config.toml
vocab_size = 1024
activation = "geglu"
norm_place = "pre"
rope_fraction = 1.0
init = "uniform"
weight_decay = 0.16
lr_head = 0.00791
warmup_steps = 200
z_loss = 1e-05
Each number is 200 + 20 x the weight over its row's rms, rounded and kept within 0 to 999. Layers, rows and columns count from 0. The size before them is the row's rms in percent of the matrix's.

# layer 3 MLP down (transposed), 512x128, rms 0.106, rows 249-256, columns 64-127
106,182,193,160,181,212,165,220,216,234,218,189,198,192,193,216,216,192,177,218,224,196,212,190,198,178,222,182,198,204,219,237,184,205,194,231,193,181,198,168,193,219,204,210,199,186,233,204,253,195,207,182,199,172,179,239,176,183,189,222,190,200,190,239,192
112,180,185,168,222,174,230,186,242,189,201,200,215,189,211,188,204,175,246,221,158,216,227,193,203,155,170,204,173,179,214,184,201,191,213,171,199,160,220,201,226,231,179,208,184,177,226,189,191,205,200,169,216,188,197,163,213,197,211,215,217,193,216,173,199
111,183,197,190,191,172,199,182,206,195,213,245,220,221,191,215,225,196,210,241,214,145,183,206,231,235,207,218,187,228,209,207,214,199,209,219,181,174,211,207,215,215,179,193,183,188,170,223,191,179,179,191,208,190,173,199,202,196,187,214,193,178,221,206,184
087,166,202,193,195,245,203,211,191,211,188,230,181,203,225,213,204,186,158,219,187,185,199,174,176,195,212,191,207,185,216,170,199,187,205,182,230,189,229,200,204,192,173,215,185,209,222,206,214,215,198,244,199,212,225,191,213,208,212,198,194,194,157,204,201
111,216,194,167,228,180,163,228,190,222,198,224,222,206,200,225,199,207,202,211,185,201,211,180,191,215,229,180,204,228,171,203,205,196,215,253,213,216,224,227,187,162,214,196,197,175,203,203,220,220,206,157,204,171,196,193,210,215,178,195,193,201,230,242,177
109,224,183,169,211,205,198,215,178,190,165,224,227,174,185,225,186,165,165,204,255,227,179,163,193,187,184,181,184,184,148,212,205,204,183,171,180,187,182,210,207,234,210,208,177,205,219,140,180,211,180,194,206,210,171,216,203,197,196,214,198,202,201,174,153
091,190,187,230,189,192,199,165,211,227,177,193,242,185,199,205,208,185,204,177,198,201,184,159,159,207,205,172,212,235,186,208,189,200,218,199,199,232,205,181,174,178,219,216,222,180,172,230,174,221,190,204,189,213,202,246,217,181,211,204,200,217,203,175,185
088,200,215,199,215,193,245,176,171,186,210,195,229,192,181,142,195,195,225,156,187,196,229,204,157,199,214,207,191,165,204,214,196,210,178,178,188,200,216,173,216,181,193,151,167,179,200,213,202,181,201,222,210,218,216,212,210,170,208,188,199,179,181,189,172
# layer 3 MLP gate, 512x128, rms 0.117, rows 250-256, columns 64-127
100,165,179,169,196,225,200,184,182,183,222,207,245,204,199,189,220,207,197,221,200,184,167,231,188,226,200,207,206,214,194,218,234,187,192,210,198,162,197,182,199,175,208,222,210,258,238,173,178,186,214,178,183,187,178,181,193,205,204,202,183,183,196,177,198
113,170,171,208,194,180,208,203,178,198,195,179,172,186,234,205,196,214,197,197,203,212,224,214,210,221,214,198,224,154,209,211,238,202,206,228,216,198,214,227,201,179,217,194,183,180,169,194,198,205,191,216,183,188,205,178,204,202,211,201,210,229,218,199,232
091,221,201,181,184,178,199,183,210,186,226,176,192,199,224,202,186,247,189,231,206,248,206,237,192,172,217,188,195,182,205,186,192,192,167,203,176,176,194,188,183,186,202,214,206,193,214,192,187,194,202,193,170,169,175,183,221,239,170,196,189,193,195,186,193
098,202,195,179,219,214,227,145,213,173,206,192,184,211,203,204,216,179,197,213,226,192,208,207,206,169,229,205,210,230,219,206,225,190,210,218,235,173,216,198,195,196,203,201,166,232,219,179,204,193,199,218,212,209,200,225,193,226,172,204,205,215,178,201,213
099,218,199,205,219,214,184,192,220,206,194,173,195,208,165,217,251,173,214,162,160,183,213,211,180,205,187,193,222,168,216,176,173,197,194,170,190,180,212,237,214,197,198,202,223,185,202,208,219,197,205,165,189,190,218,191,218,207,237,226,187,217,217,204,200
098,156,196,182,211,201,200,226,197,232,223,226,223,156,207,217,215,210,196,210,229,197,241,238,207,185,209,189,212,164,190,186,209,192,217,177,209,204,237,217,185,194,192,216,196,216,185,183,191,185,219,172,210,161,189,191,224,184,149,190,215,182,176,195,199
098,213,202,194,213,186,189,214,188,225,220,203,227,205,183,202,229,234,188,203,146,214,237,161,172,201,173,198,209,225,197,186,195,198,183,177,229,198,195,176,210,185,195,190,216,209,212,207,191,176,220,211,187,201,180,210,183,203,220,207,198,227,181,196,166
# layer 3 MLP up, 512x128, rms 0.109, rows 250-256, columns 64-127
111,154,185,200,175,191,232,231,191,171,225,197,204,193,196,202,212,239,202,182,176,223,173,196,243,170,203,199,192,179,206,215,223,196,228,208,217,200,195,185,192,223,190,194,202,231,240,198,192,208,210,213,195,187,211,188,185,198,175,196,227,220,192,190,194
112,203,191,197,206,202,202,228,203,196,195,187,172,184,208,182,188,225,150,147,149,233,215,203,220,203,202,191,227,205,195,192,192,219,209,229,209,226,178,215,199,186,195,176,177,196,187,185,183,248,192,201,205,188,222,192,201,209,206,159,208,213,169,181,219
098,235,233,204,197,193,219,208,170,202,159,197,210,217,185,191,206,196,205,168,237,195,159,178,215,192,180,233,213,194,175,215,189,213,218,204,192,224,167,192,200,210,215,195,230,172,213,170,205,201,152,189,213,202,214,183,182,175,192,213,217,183,218,200,241
107,151,227,174,209,186,222,181,194,235,193,192,208,193,204,238,205,160,189,194,190,200,177,208,199,183,188,185,187,173,213,207,200,199,158,199,184,185,228,210,205,199,205,149,166,187,202,221,226,192,170,178,187,180,177,196,218,220,234,164,198,206,238,213,233
105,203,203,158,221,206,206,204,243,209,207,195,207,213,213,215,208,164,186,179,201,212,183,214,214,213,184,203,210,194,173,213,211,187,178,186,200,174,221,222,206,193,208,209,187,198,213,113,200,231,185,160,156,168,183,208,220,193,217,226,177,220,202,222,186
098,179,215,222,195,205,175,201,178,164,214,215,162,185,208,200,211,225,220,211,222,181,233,185,188,227,205,208,223,191,183,217,227,186,165,163,153,201,221,225,204,218,196,212,201,196,200,224,229,201,238,210,217,221,235,179,206,222,218,191,179,237,206,185,181
089,190,210,232,196,207,197,216,179,174,154,174,206,197,198,180,205,180,228,210,229,195,194,246,199,201,213,228,212,214,220,239,191,208,202,200,183,224,213,210,176,219,190,226,204,218,170,235,175,209,189,181,225,218,244,217,222,196,199,182,201,224,235,214,190